config.yaml
num_hidden_layers: 16
hidden_size: 256
num_attention_heads: 2
num_key_value_heads: 2
head_dim: 128
intermediate_size: 1280
vocab_size: 8192
hidden_act: "squared_relu"
norm: "rmsnorm"
norm_place: "pre"
norm_eps: 1e-05
positions: "rope"
rope_theta: 524.0
rope_fraction: 0.5
qk_norm: true
attn_scale: 0.115
bias: "none"
tie_word_embeddings: "early"
parallel_block: false
extras: ["some layers without attention", "local attention windows", "gated attention", "value embeddings", "hashed n-gram embeddings", "an embedding shortcut", "learned residual scales"]
init: "trunc"
init_std_qkv: 0.0224
init_std_o: 0.0224
init_std_up: 0.0224
init_std_down: 0.01
optimizer: "adamw"
learning_rate: 0.00124
beta1: 0.9
beta2: 0.99
weight_decay: 0.2
lr_head: 0.00525
warmup_steps: 273
schedule: "wsd"
decay_fraction: 0.449
decay_shape: "linear"
final_lr_fraction: 0.1
batch_tokens: [32768, 65536, 131072]
max_seq_len: 2048
doc_mask: true
z_loss: 0.0001
train_tokens: 523600000
max_steps: 7787
dataset: "wikipedia_en"
Each number is 50 + 15 x the weight over its row's rms, rounded and kept within 0 to 99. Layers, rows and columns count from 0. The size before them is the row's rms in percent of the matrix's.

# k: layer 3 attention key, 256x256, rms 0.0717, rows 144-170, columns 0-127
# q: layer 3 attention query, 256x256, rms 0.0738, rows 145-171, columns 0-127
k144 087:46 55 75 44 34 65 33 52 47 34 52 76 22 67 47 51 29 62 43 38 42 58 29 42 44 61 41 83 49 54 78 64 41 28 57 61 51 63 75 58 60 49 37 60 31 57 47 77 45 47 28 53 52 51 75 80 51 53 07 43 30 60 17 55 33 65 30 48 71 74 56 60 36 52 64 27 43 41 66 36 49 23 62 32 20 54 38 55 54 64 61 83 62 46 51 44 67 54 79 61 56 76 66 39 55 60 31 38 41 60 42 04 58 42 56 67 80 40 50 53 50 42 31 65 21 44 53 65
q145 098:35 76 21 37 63 51 33 53 35 28 52 48 59 44 56 62 65 35 53 52 42 62 51 79 46 51 37 64 55 58 77 83 43 23 59 47 50 56 54 69 38 59 54 71 60 32 52 30 51 51 40 53 46 18 34 52 42 44 53 65 60 84 76 71 73 53 57 83 26 50 34 74 39 42 53 46 60 41 31 51 47 57 52 57 48 40 43 37 53 64 65 40 39 53 78 64 43 71 64 69 47 37 48 55 60 77 35 50 34 40 66 40 49 35 46 70 37 48 62 55 55 48 48 46 59 32 54 32
k145 072:72 42 29 52 55 51 51 11 76 27 53 61 54 34 45 67 41 77 42 43 56 69 44 46 56 48 49 73 61 39 69 62 48 26 48 61 42 54 64 43 85 33 55 68 28 33 35 76 57 75 62 48 32 50 61 70 35 26 38 11 49 66 50 50 30 53 68 58 62 98 50 32 48 50 63 40 53 45 42 31 58 45 83 65 33 71 22 40 43 57 24 64 50 59 39 71 49 52 77 45 59 54 50 32 54 52 37 55 48 45 46 22 59 49 60 65 70 44 39 58 63 31 57 44 58 72 47 40
q146 090:52 68 32 51 27 21 61 60 79 67 46 47 47 73 62 30 56 43 38 58 47 48 61 55 48 41 64 48 56 54 24 25 53 64 53 51 43 85 74 56 63 38 71 50 65 53 63 74 47 42 61 66 55 65 28 75 21 37 53 68 58 56 50 35 62 25 20 43 69 68 74 53 38 64 38 41 56 48 46 32 22 72 52 57 55 35 62 65 42 54 55 45 46 49 25 57 26 27 61 36 73 60 67 38 40 24 58 44 28 50 48 58 61 55 35 37 69 44 39 54 46 60 81 48 52 65 52 77
k146 092:43 55 73 43 42 39 61 55 43 49 77 48 34 60 50 34 47 40 67 29 56 45 60 25 66 29 64 29 56 35 39 53 59 48 21 50 27 52 40 59 00 60 44 45 51 63 77 49 41 29 40 27 57 57 80 47 28 66 52 60 58 49 71 44 62 36 41 34 65 34 60 16 50 52 49 67 65 66 59 58 34 74 54 57 67 52 61 47 50 62 52 25 40 49 44 23 37 40 27 53 51 42 33 53 45 59 65 27 40 52 58 76 42 48 37 18 23 60 43 48 30 83 26 57 52 48 22 49
q147 081:49 38 42 42 74 55 46 23 42 51 53 58 50 06 54 45 57 61 50 65 47 50 58 50 56 57 26 47 43 57 63 44 51 41 52 77 35 45 49 60 86 59 78 54 54 58 39 34 75 74 55 62 60 39 34 50 54 48 59 20 60 51 63 50 46 60 81 52 52 55 33 27 49 60 33 42 53 76 65 46 31 29 46 30 76 63 54 56 62 37 51 34 42 55 38 63 74 62 44 63 39 78 11 41 32 72 72 57 76 61 52 77 53 15 46 79 64 58 60 52 40 43 62 45 30 48 57 72
k147 082:37 58 60 73 44 50 28 67 56 66 48 61 51 74 07 53 15 41 48 46 31 60 56 68 40 51 41 48 54 48 52 31 82 48 66 51 46 60 53 60 55 32 68 37 36 25 41 62 29 17 37 48 44 70 64 59 86 38 47 75 47 44 38 48 53 61 30 83 55 26 57 64 47 10 52 35 35 16 55 44 71 28 42 41 35 48 59 47 41 72 48 58 47 32 50 55 59 66 65 66 39 38 70 53 58 61 53 53 37 65 38 23 30 48 59 59 66 55 34 44 51 43 52 12 43 36 48 50
q148 098:63 42 35 58 45 86 35 33 25 46 63 48 51 49 42 61 24 57 58 55 29 79 32 24 46 70 72 83 64 54 55 57 35 65 31 31 53 60 49 48 14 66 21 50 33 57 37 71 11 48 50 49 34 50 74 37 59 74 61 55 29 70 45 56 24 23 54 60 26 60 49 66 31 46 71 32 60 51 73 46 62 48 61 52 49 64 26 26 59 35 52 50 37 19 51 43 59 56 53 46 71 63 79 60 49 56 05 21 45 52 55 32 52 35 50 52 32 37 68 55 75 67 20 23 46 43 48 26
k148 097:50 60 24 29 64 43 47 40 34 30 74 69 24 42 61 48 44 73 41 58 53 48 38 42 31 63 48 35 59 41 43 41 43 51 62 64 45 49 42 19 62 50 25 46 33 46 45 69 49 50 37 46 57 66 39 45 58 35 57 36 70 50 45 57 42 59 48 24 51 79 38 50 22 65 53 58 40 52 58 09 67 47 87 45 56 53 65 49 43 44 45 55 76 54 71 35 59 82 78 61 25 60 58 48 52 57 45 61 58 55 54 25 99 52 42 39 46 35 56 17 50 56 44 61 40 61 62 63
q149 103:34 59 63 57 44 41 47 64 57 45 39 49 63 71 71 61 58 26 29 52 46 72 50 72 44 34 51 67 38 60 42 66 27 46 78 57 67 70 68 63 33 59 41 34 70 57 43 46 54 59 38 61 42 66 11 83 00 25 45 75 60 67 66 43 58 38 43 66 38 55 77 69 39 55 55 87 54 30 49 45 40 74 38 56 38 55 53 49 32 54 43 64 49 54 63 48 17 22 58 52 56 67 34 33 65 44 29 43 38 24 61 41 36 63 57 34 68 51 43 54 30 61 68 42 79 62 54 40
k149 092:64 44 84 66 47 38 60 25 54 56 79 51 30 46 22 40 39 57 64 24 52 22 51 39 80 29 87 37 51 32 51 51 64 41 05 36 46 50 52 57 42 56 60 39 38 38 69 56 44 46 45 29 59 48 79 33 44 56 44 35 40 46 67 39 70 48 53 48 80 52 54 17 52 51 56 52 82 60 67 49 50 58 59 75 58 59 35 47 67 60 53 49 48 48 47 39 37 27 50 60 55 43 52 61 36 40 53 36 47 55 36 61 56 43 42 53 30 50 47 37 41 64 22 69 22 61 10 47
q150 109:37 54 38 74 53 56 22 40 32 38 76 48 40 47 49 54 58 51 61 50 19 56 37 41 50 80 26 68 60 48 61 63 57 39 69 46 51 21 49 66 45 54 42 52 53 55 22 15 34 80 46 34 75 54 54 56 71 54 42 54 43 74 49 61 59 66 89 58 16 61 44 52 57 50 44 37 54 34 59 63 36 38 48 56 67 52 60 49 62 41 41 51 57 00 58 49 44 92 46 68 37 62 56 50 41 73 23 55 37 47 34 47 55 33 54 65 39 48 45 33 43 50 48 63 41 33 49 68
k150 099:45 52 49 54 61 70 37 33 67 48 75 60 37 50 61 45 32 76 54 56 44 65 57 68 34 36 74 61 40 70 27 61 41 28 65 49 48 36 53 61 57 55 54 19 32 61 30 63 79 79 37 27 37 52 60 41 65 53 59 37 42 48 35 65 35 75 69 51 69 71 46 49 41 75 66 66 37 33 19 18 72 64 45 43 54 69 18 42 65 65 19 77 60 63 43 53 70 58 88 63 51 57 59 49 52 62 61 40 51 35 37 20 38 62 63 48 88 12 60 49 35 39 64 79 57 56 63 49
q151 098:66 59 20 48 47 35 79 88 42 56 30 41 55 54 56 55 59 51 41 28 65 45 48 18 78 51 27 38 49 51 58 31 61 48 48 63 44 31 51 50 76 38 56 53 46 63 53 58 51 31 41 48 47 43 52 56 33 58 64 51 48 19 32 42 52 53 12 28 49 07 63 30 77 17 55 60 45 79 46 86 51 59 46 46 27 40 54 70 33 45 65 60 40 44 58 53 42 40 52 40 52 23 67 64 44 46 81 64 23 59 38 47 47 87 47 38 56 47 50 63 81 62 57 57 64 67 53 45
k151 090:72 68 44 38 53 44 33 42 60 51 68 44 47 38 18 22 55 42 66 48 54 33 59 66 64 51 68 34 57 36 21 43 55 83 38 30 57 75 54 43 51 42 73 48 38 67 48 58 48 32 59 53 35 37 52 49 59 45 56 61 40 61 69 52 64 41 36 66 52 41 34 18 42 44 25 31 66 48 48 38 53 48 26 54 52 52 74 44 45 30 48 34 45 41 64 27 32 50 43 50 51 17 57 44 39 43 44 55 59 70 42 60 57 64 49 34 32 43 71 40 46 74 79 32 36 62 34 47
q152 104:43 36 37 57 41 81 24 26 39 48 68 45 57 51 33 48 42 64 50 59 40 62 44 29 55 99 56 39 59 46 70 74 54 59 47 13 55 56 54 55 25 50 27 54 35 48 50 48 40 51 60 47 58 41 60 29 97 81 57 39 43 71 57 68 46 39 65 61 25 56 28 58 41 57 61 16 43 55 74 47 50 40 65 43 48 42 20 37 60 33 56 39 38 32 59 42 71 80 53 67 78 41 51 54 29 79 18 42 63 63 52 47 49 17 17 78 38 45 64 51 76 57 12 47 34 21 49 37
k152 088:46 37 23 35 83 36 64 25 42 35 56 63 46 56 77 57 35 76 53 47 66 62 44 50 51 50 50 54 59 64 48 42 32 25 59 50 36 25 19 36 48 29 33 52 14 64 42 77 63 58 68 49 45 69 30 39 56 38 56 50 44 53 48 58 35 56 64 61 46 67 30 52 42 60 62 54 59 55 30 13 67 54 72 44 57 75 39 44 36 55 50 51 63 59 42 53 58 98 80 56 43 68 48 52 41 57 56 62 60 31 49 32 77 63 34 45 60 46 73 34 55 41 64 61 63 45 65 61
q153 107:48 58 38 78 36 26 46 71 51 60 56 41 58 86 55 45 51 26 38 51 41 64 63 60 34 53 64 86 53 44 44 43 39 50 53 49 70 89 66 57 50 43 33 47 66 78 50 59 36 48 38 59 35 62 28 72 41 37 60 69 55 49 40 31 43 55 44 43 41 42 77 65 45 71 65 55 40 19 73 58 63 86 36 51 45 50 47 49 50 26 64 73 62 37 59 28 31 20 45 46 56 55 60 72 56 35 26 49 31 43 44 41 13 72 60 36 79 40 41 52 52 54 62 49 66 42 68 29
k153 081:62 48 98 60 38 55 51 49 42 60 62 41 43 37 29 27 63 46 68 43 56 28 57 34 68 40 80 34 47 46 48 63 62 66 27 65 47 31 54 67 33 69 93 44 45 66 69 57 45 23 61 40 58 43 72 36 44 63 47 49 49 38 77 39 47 52 41 51 66 29 44 20 43 34 40 54 67 68 38 51 53 57 44 60 62 63 49 52 42 45 44 32 36 34 29 24 21 18 35 51 49 40 56 73 40 28 69 27 40 43 45 87 37 47 44 34 23 51 62 41 36 66 40 57 31 46 30 30
q154 096:61 45 48 41 77 41 38 38 62 38 29 58 53 29 52 53 56 50 31 50 67 86 49 73 23 52 29 65 55 40 52 61 38 51 67 68 39 58 61 46 52 44 46 50 51 29 45 36 61 73 52 33 22 56 25 76 29 19 64 52 54 67 36 53 71 45 67 51 51 55 72 69 22 74 32 21 59 39 53 46 57 55 40 53 63 49 80 54 58 50 56 40 58 50 70 46 53 35 62 45 54 26 26 33 59 50 39 63 44 34 61 32 46 37 42 76 67 61 56 71 42 39 86 33 44 68 69 33
k154 095:44 40 67 47 57 54 43 49 52 76 27 26 38 57 37 74 27 41 49 26 43 59 54 38 49 44 62 50 44 67 44 60 56 30 60 64 37 36 47 52 36 47 78 81 29 39 53 38 61 69 89 62 43 74 58 51 46 68 30 59 46 40 29 27 37 37 49 67 48 37 57 56 71 52 45 48 49 31 37 45 77 43 54 67 28 55 50 47 56 65 36 81 12 69 30 60 47 62 75 43 66 26 24 45 41 51 66 46 51 53 46 60 22 49 56 69 85 39 46 71 49 36 45 45 72 13 45 34
q155 112:37 50 58 58 67 37 73 58 57 63 45 39 39 41 62 59 60 32 66 20 48 29 42 51 50 31 54 38 32 34 35 40 64 00 53 57 27 48 47 65 32 37 68 65 50 46 69 47 78 56 43 43 54 45 54 50 36 52 56 52 35 54 23 49 41 66 43 63 50 20 49 14 81 52 50 51 32 43 16 52 59 45 53 53 59 56 72 53 42 64 54 66 67 65 36 50 50 19 67 47 29 56 23 57 49 38 93 50 62 63 54 87 38 91 67 44 55 56 36 59 37 59 44 86 51 41 38 50
k155 106:41 46 37 49 60 56 38 67 79 44 17 51 88 40 48 30 43 57 29 55 39 68 65 54 43 51 16 64 37 53 50 53 50 86 84 47 63 63 59 62 61 45 45 37 70 32 36 49 61 61 64 50 20 38 41 76 62 25 54 46 60 57 42 42 53 47 20 52 27 28 55 89 56 31 40 45 36 34 52 55 55 49 15 43 50 35 57 45 53 30 55 48 49 41 59 55 50 34 24 64 39 71 36 45 55 53 58 60 58 58 64 47 28 31 52 76 48 54 48 60 69 21 44 33 56 39 67 38
q156 111:75 51 58 51 48 72 44 45 43 42 60 59 40 35 43 52 40 76 92 32 54 34 41 25 58 39 51 34 41 36 44 31 80 55 08 73 35 26 29 49 68 41 32 44 29 38 41 50 51 52 56 25 71 31 92 47 60 72 31 46 48 56 45 54 47 36 55 53 59 59 32 43 41 21 50 31 54 76 35 56 45 36 61 48 63 44 56 52 65 86 63 34 53 43 37 58 63 70 46 49 46 56 76 55 36 51 90 34 66 61 39 59 85 28 55 69 28 37 49 37 60 41 32 72 29 53 23 62
k156 105:39 54 07 44 68 31 47 50 64 43 62 63 50 61 62 59 34 68 50 57 38 61 32 56 32 53 41 42 51 49 36 45 61 40 54 31 52 43 49 27 36 24 29 44 53 47 31 62 57 49 47 56 47 63 39 55 74 38 42 33 58 55 40 57 46 54 59 36 34 86 42 67 51 72 59 59 42 35 58 18 47 52 68 55 46 48 27 33 54 53 61 51 66 42 57 41 66 99 72 71 33 65 60 31 39 63 40 70 46 53 41 30 82 50 44 62 48 48 52 34 52 29 35 42 65 44 63 63
q157 112:48 27 55 54 66 80 32 21 36 40 37 49 58 44 34 63 47 49 54 50 41 50 38 39 62 74 50 55 35 79 60 68 44 47 56 32 55 41 50 65 44 51 45 57 40 42 46 57 46 62 66 57 63 44 66 31 93 61 84 59 34 58 64 63 38 47 63 77 23 60 29 55 35 55 75 25 68 53 48 69 55 35 57 33 39 54 25 36 63 52 48 34 39 20 57 50 50 63 55 58 68 56 52 47 39 78 31 41 57 57 79 51 59 31 35 68 23 44 68 39 67 44 21 54 48 12 35 30
k157 086:64 52 56 39 56 39 48 32 43 54 49 77 36 49 52 66 41 78 68 47 66 37 37 60 47 57 61 48 69 61 53 16 45 24 46 30 41 42 36 20 51 30 55 61 04 41 55 92 50 47 75 29 43 37 25 39 59 47 44 38 49 39 61 68 57 50 59 66 56 71 21 42 51 55 67 32 72 43 52 27 78 68 88 53 52 58 50 49 57 64 71 71 54 46 63 45 51 80 77 60 48 45 68 65 39 41 49 51 57 50 45 38 72 59 64 40 54 44 72 38 60 45 63 43 46 64 56 47
q158 098:50 66 64 36 61 78 55 17 66 44 55 58 49 38 47 56 37 48 52 33 43 38 35 41 64 16 42 37 53 72 52 67 62 37 64 68 41 48 35 33 45 52 61 73 24 05 59 41 71 42 73 43 46 58 67 62 50 72 66 42 77 53 53 53 47 56 44 68 43 30 36 43 63 42 49 59 49 79 53 38 52 32 53 65 51 61 27 50 32 77 67 52 53 96 58 70 79 49 81 46 48 20 39 51 42 57 72 50 67 48 63 49 52 10 67 52 07 47 62 64 59 38 35 54 33 47 22 51
k158 097:70 49 50 20 80 24 77 43 52 31 23 44 62 61 54 54 48 82 44 47 80 75 30 48 48 61 19 80 55 62 55 50 39 47 58 29 59 44 26 50 58 44 23 49 48 49 44 67 77 83 50 72 27 44 59 48 36 29 32 43 36 66 37 64 24 44 62 65 44 57 52 76 55 59 57 07 46 46 45 52 44 41 45 26 50 47 44 51 36 60 55 66 45 46 63 71 64 44 64 43 30 54 33 48 28 66 50 58 70 62 63 46 61 50 49 42 36 30 67 59 89 44 53 43 52 73 87 50
q159 114:41 52 58 67 31 48 30 57 64 52 65 64 54 57 57 47 24 64 40 75 56 58 66 61 44 52 61 77 62 36 70 53 52 75 30 46 59 79 58 10 32 49 38 57 53 40 27 57 45 33 76 55 40 65 35 39 93 47 41 47 67 66 38 31 54 44 63 38 54 58 57 69 20 83 44 33 40 44 80 35 76 80 60 69 56 35 13 39 51 39 48 41 36 50 57 32 74 64 27 66 59 56 77 41 49 46 12 50 71 46 31 29 45 43 64 64 70 62 46 54 58 54 54 26 51 58 57 30
k159 108:41 26 52 61 58 42 71 43 29 50 57 38 40 56 52 56 77 54 40 50 62 57 46 37 25 20 55 43 60 64 63 53 47 31 66 81 14 21 27 60 52 59 60 54 43 67 75 44 77 54 48 27 55 66 55 36 69 55 43 33 48 28 57 33 33 51 56 37 65 37 54 67 25 49 78 91 44 55 19 34 56 36 63 45 38 76 22 60 51 60 22 54 45 65 22 47 26 54 71 52 48 62 33 59 47 80 61 56 28 26 63 41 51 65 53 50 68 43 37 40 59 45 49 70 53 27 67 56
q160 113:60 48 47 79 58 48 61 55 47 49 59 55 41 31 56 56 56 54 77 13 67 29 41 60 52 29 57 41 40 33 57 50 54 05 17 86 25 28 10 64 44 55 69 60 40 41 52 49 71 50 26 29 57 25 48 66 39 54 32 49 48 44 56 40 56 54 43 55 69 35 35 48 52 38 36 63 33 61 09 49 47 67 64 68 61 65 61 67 56 79 49 66 69 58 51 70 44 39 52 40 34 34 37 46 51 40 89 50 62 65 33 57 73 44 63 58 54 53 36 57 37 60 69 79 28 63 39 64
k160 096:27 38 13 37 56 40 62 79 85 44 39 43 86 41 57 49 45 55 40 66 31 43 53 44 25 61 22 42 36 46 43 39 56 63 68 40 61 53 66 48 52 45 46 34 65 38 27 48 67 56 64 65 38 57 55 63 77 36 50 67 76 43 57 52 61 59 51 56 01 41 35 94 55 41 33 51 14 19 56 76 32 22 37 58 49 40 44 19 54 27 68 34 61 53 59 66 40 75 30 67 34 63 46 34 58 56 52 69 54 43 45 57 53 31 36 62 47 43 42 41 59 25 46 27 59 42 51 47
q161 108:38 53 36 43 41 63 45 51 50 34 64 41 63 49 46 66 34 65 74 57 34 27 48 47 65 49 69 29 48 53 58 58 64 39 35 32 38 42 48 48 30 49 32 63 26 41 44 42 46 45 73 27 90 33 74 55 86 88 28 44 46 54 66 46 33 44 55 72 48 61 28 68 46 35 64 49 32 76 57 60 43 33 80 63 51 32 41 35 59 68 59 52 38 37 49 58 67 74 61 51 63 44 74 33 33 63 63 35 76 71 59 57 76 26 64 58 23 38 66 38 58 44 23 64 39 36 25 70
k161 109:45 50 29 42 64 34 56 57 42 43 82 61 42 47 59 57 45 75 64 58 56 44 22 56 48 52 48 33 63 52 44 15 37 38 46 46 39 34 44 17 48 33 55 51 38 54 37 79 42 31 47 40 46 45 46 41 78 38 77 67 52 35 55 70 47 50 58 32 35 72 23 58 63 65 78 63 34 48 32 13 60 63 59 24 59 60 41 47 45 35 55 28 69 52 62 49 45 91 74 70 32 43 59 45 40 48 43 51 56 33 55 31 75 73 35 40 51 48 55 20 52 43 48 51 55 59 58 50
q162 128:76 41 67 59 90 62 22 37 29 37 23 46 57 10 69 72 64 45 64 61 58 69 56 62 47 47 40 55 13 57 73 69 30 32 51 53 58 30 39 68 57 48 65 52 61 35 51 46 68 76 45 53 35 26 53 53 33 43 60 59 41 56 85 68 59 39 58 65 60 69 33 59 40 45 46 38 74 65 22 51 36 37 49 32 50 44 64 47 89 57 51 39 58 35 60 85 61 62 63 64 39 57 46 28 61 77 66 58 67 50 56 63 58 45 48 72 42 53 51 38 38 45 53 78 45 46 27 63
k162 094:54 52 42 52 54 42 41 33 66 67 34 60 54 47 43 71 32 51 56 70 56 40 59 84 17 27 50 48 64 68 40 43 48 37 68 43 31 56 43 34 47 42 54 65 53 48 52 71 58 80 92 37 30 32 28 49 49 42 45 73 55 33 59 45 67 34 53 74 40 59 35 73 54 55 59 58 54 14 61 65 78 51 61 51 55 45 46 45 72 51 60 76 37 59 59 67 53 65 53 71 44 49 45 46 50 40 51 66 68 31 44 41 46 52 85 53 92 41 55 56 59 27 85 36 74 56 55 40
q163 099:33 32 21 58 70 54 64 60 39 61 36 50 61 44 51 65 77 38 41 40 66 50 27 65 53 69 40 43 34 78 67 75 47 10 59 53 77 55 43 72 58 36 73 72 56 29 43 46 77 62 55 60 29 25 27 38 46 47 81 70 45 11 57 71 51 52 49 66 50 22 54 46 50 50 61 64 43 27 33 71 66 65 50 46 45 58 35 65 67 39 45 50 53 34 63 79 15 43 59 50 59 44 05 33 50 72 79 64 55 61 66 55 35 78 41 64 52 55 53 55 53 40 49 58 51 18 40 47
k163 076:59 34 50 49 38 49 59 56 52 62 29 44 69 32 75 41 57 51 49 53 50 25 42 53 60 34 46 77 42 52 66 51 47 60 46 60 51 58 39 49 80 63 84 57 58 48 58 60 60 69 74 51 44 32 40 66 12 42 52 67 61 42 43 61 61 39 33 73 31 08 52 53 39 36 36 25 36 39 47 99 59 31 13 59 74 26 65 50 47 42 60 40 30 45 58 83 39 18 27 44 49 40 43 47 60 29 67 54 58 33 57 57 36 54 39 40 54 48 47 52 54 42 93 53 53 64 44 37
q164 127:40 31 46 65 30 54 36 75 30 38 46 50 56 63 71 36 65 41 32 73 50 46 66 52 35 95 65 45 28 31 57 41 42 48 39 42 62 65 54 66 42 59 46 38 72 71 36 73 36 53 56 69 61 43 27 36 76 30 64 61 32 54 68 45 48 59 55 38 57 67 53 54 47 67 62 45 53 47 53 65 54 71 46 35 44 34 45 49 69 18 44 33 29 23 51 51 28 69 32 78 46 96 75 56 66 53 48 47 74 70 49 72 36 82 44 49 66 53 41 28 36 54 48 56 76 46 53 49
k164 122:41 61 43 85 36 59 37 47 42 60 68 47 29 21 57 40 59 32 53 64 50 23 74 73 46 29 84 35 54 39 47 34 41 55 46 71 37 80 66 42 46 56 57 43 62 51 57 42 14 18 46 40 53 39 54 50 45 56 61 66 56 51 71 60 74 41 10 53 44 54 31 29 56 31 37 62 59 43 64 60 60 56 43 54 53 47 73 64 49 34 62 44 48 62 43 48 18 28 25 52 41 42 80 66 74 15 39 48 34 53 47 66 36 60 90 41 55 64 49 23 38 68 50 52 42 51 28 43
q165 114:38 31 44 41 74 20 60 57 38 54 23 31 74 42 68 62 66 25 36 62 56 46 78 59 46 83 47 63 19 60 44 64 00 28 65 43 67 51 51 68 59 60 61 62 61 57 54 58 47 61 35 79 42 52 22 81 43 35 74 77 42 52 56 63 60 76 44 74 68 42 51 55 49 50 62 64 52 26 44 47 28 57 55 41 57 35 63 62 58 40 30 47 56 41 47 50 43 43 63 58 57 53 25 36 63 43 48 62 34 39 58 61 50 61 60 41 56 48 52 45 43 48 69 51 63 33 68 50
k165 114:47 46 63 69 08 51 58 41 54 69 22 38 63 42 69 35 39 24 53 50 48 20 69 59 66 49 55 54 45 51 54 55 57 54 50 55 54 72 65 73 50 71 63 57 67 54 46 38 38 46 51 64 49 51 57 72 27 67 62 77 35 67 48 64 56 40 20 60 55 27 64 42 49 50 33 41 54 27 64 83 57 41 42 49 59 38 64 48 43 33 67 53 32 62 43 80 46 11 01 52 75 38 63 42 63 49 59 50 72 56 48 64 24 43 62 45 43 67 42 61 50 51 45 43 61 63 32 44
q166 107:52 58 51 37 32 41 51 57 61 51 58 61 32 51 47 24 24 46 24 55 59 70 48 48 41 50 28 62 69 29 57 31 54 82 66 54 47 65 64 30 55 54 49 46 56 43 52 53 43 44 44 49 13 65 40 64 27 29 42 29 82 56 22 45 61 48 44 32 60 51 69 45 45 52 43 40 62 36 69 23 57 62 32 64 60 52 59 57 30 41 37 55 44 70 52 32 57 34 42 55 43 46 47 71 56 26 31 45 36 33 31 31 48 49 59 40 95 61 35 63 58 54 57 22 62 75 80 15
k166 069:32 54 19 66 48 21 59 50 52 60 24 45 78 69 47 38 55 16 28 49 41 62 62 29 39 64 38 43 52 48 52 82 61 86 62 75 66 59 73 72 43 65 57 51 64 47 62 22 59 58 56 64 52 83 53 67 42 73 53 39 52 47 70 28 61 51 47 30 59 33 78 46 42 26 44 66 37 53 39 35 47 50 59 64 46 52 48 38 53 39 46 45 33 37 28 53 50 44 37 45 72 70 60 36 50 60 36 50 58 55 44 54 35 36 61 65 31 56 35 69 49 66 35 34 53 25 41 37
q167 099:69 51 74 69 74 58 48 48 24 34 48 65 45 30 64 47 51 83 86 21 43 44 42 49 71 36 46 49 50 30 48 62 67 34 26 64 31 25 34 60 37 56 31 41 36 34 65 53 79 63 51 24 71 28 60 35 41 56 25 49 33 53 51 43 49 53 67 43 62 69 29 59 59 17 42 44 55 66 18 29 19 39 74 58 39 58 64 38 82 73 63 64 62 65 56 53 56 70 64 59 37 29 38 50 44 60 55 39 47 78 32 55 75 49 62 68 55 48 50 35 40 74 34 67 30 63 33 69
k167 103:50 58 24 43 78 25 43 47 60 43 66 62 48 46 59 77 46 64 67 50 47 51 40 66 46 49 35 49 46 45 42 16 39 42 46 42 49 52 49 17 53 31 37 49 49 50 37 72 43 44 61 48 43 33 30 57 75 26 69 61 59 46 49 68 56 50 47 56 26 69 17 66 49 56 66 58 43 38 54 41 61 49 53 40 48 40 56 48 63 41 68 51 67 37 80 41 48 88 60 75 24 61 60 46 43 52 39 74 73 43 50 32 74 55 55 47 60 47 57 25 54 28 62 40 56 64 60 56
q168 105:70 30 67 77 86 69 48 51 26 36 27 32 55 35 77 41 51 58 62 31 42 57 44 63 53 70 63 55 20 27 49 63 54 17 44 33 36 39 43 90 42 58 45 42 48 13 50 44 76 72 48 32 50 27 45 48 45 42 75 56 36 54 53 57 49 55 64 48 57 68 26 51 58 35 55 43 57 58 02 42 24 74 65 53 53 47 62 62 85 73 46 59 67 41 59 48 60 55 69 66 42 52 40 51 62 54 68 43 37 79 65 62 67 62 49 69 55 52 54 44 28 74 37 79 60 54 44 51
k168 110:51 57 30 56 42 34 42 59 58 40 48 63 63 30 61 52 48 47 56 62 56 31 47 80 45 45 41 39 35 52 56 14 44 47 55 37 46 81 57 39 45 47 45 48 55 42 32 66 41 46 83 56 34 23 45 61 75 18 58 68 47 30 45 72 56 51 31 67 31 57 24 69 34 44 55 59 46 26 67 74 72 35 63 33 59 23 50 53 69 38 98 57 32 50 81 87 46 47 29 80 20 62 63 41 60 39 46 78 86 47 46 44 56 50 67 50 57 43 59 45 56 40 57 44 64 58 52 52
q169 104:43 51 63 57 65 40 36 56 41 48 55 53 58 56 44 56 75 63 58 44 57 12 45 30 64 44 68 61 38 70 52 59 40 15 31 42 64 45 48 67 56 39 48 72 25 27 48 53 46 36 55 63 87 36 50 47 66 64 62 69 32 34 50 35 28 69 26 70 55 46 28 40 57 52 61 59 13 49 33 51 39 43 75 61 36 47 33 58 63 57 62 50 40 68 44 71 44 63 53 48 73 32 35 29 30 70 67 29 55 64 37 49 59 54 59 54 27 22 55 37 55 69 59 52 36 39 38 78
k169 087:56 52 36 30 32 51 55 62 34 53 57 65 37 49 60 37 49 57 65 51 54 21 31 60 67 61 52 47 54 58 48 20 43 46 35 46 54 46 32 31 61 52 65 53 49 52 54 61 29 32 37 48 57 51 52 43 64 30 62 51 37 52 31 65 39 61 43 45 60 43 45 25 56 67 42 51 65 42 50 45 80 46 34 30 48 54 51 57 21 33 42 31 70 51 70 43 44 35 25 36 43 31 61 64 54 59 55 59 74 17 60 45 77 67 33 41 32 69 66 29 47 49 72 61 27 72 68 51
q170 105:22 50 35 49 18 43 62 51 71 39 50 50 52 61 47 49 55 22 15 56 61 57 62 50 30 49 44 51 44 33 55 33 57 67 37 43 49 55 54 31 42 60 65 57 60 44 37 41 29 37 43 71 49 71 31 68 66 29 43 55 61 39 44 52 63 43 34 40 51 39 68 49 75 74 29 52 37 19 84 73 66 76 43 80 71 46 60 71 33 32 42 36 49 55 59 33 33 39 38 50 46 62 60 48 56 17 62 53 31 50 56 73 26 62 59 54 66 50 52 74 50 40 68 28 69 57 70 41
k170 080:22 46 36 74 17 46 76 56 62 55 36 41 60 51 47 13 57 32 34 47 43 41 72 50 59 57 53 40 41 38 41 67 56 71 54 58 60 73 84 82 41 58 63 37 63 61 55 22 52 40 31 49 55 67 75 59 38 78 61 53 39 60 51 47 45 53 31 36 61 50 67 34 50 30 32 61 44 44 45 45 58 53 54 60 46 57 56 39 38 34 64 56 31 62 34 65 37 08 20 40 69 50 76 60 52 56 48 28 46 55 46 74 15 45 57 53 43 59 27 72 43 67 25 53 41 47 36 34
q171 092:70 65 60 51 59 53 59 49 46 44 51 39 44 54 59 47 28 72 73 27 17 64 39 39 64 42 49 62 61 15 29 56 60 37 38 45 24 22 41 56 54 62 27 30 40 51 56 29 56 55 37 15 58 44 73 52 44 76 23 18 39 64 24 45 51 54 73 53 63 56 55 67 44 40 41 40 49 67 32 35 18 45 68 76 50 57 52 50 66 96 48 57 71 43 44 35 63 49 67 40 57 52 60 58 41 27 42 35 24 73 26 49 81 25 51 82 54 45 46 58 46 63 26 66 34 64 47 49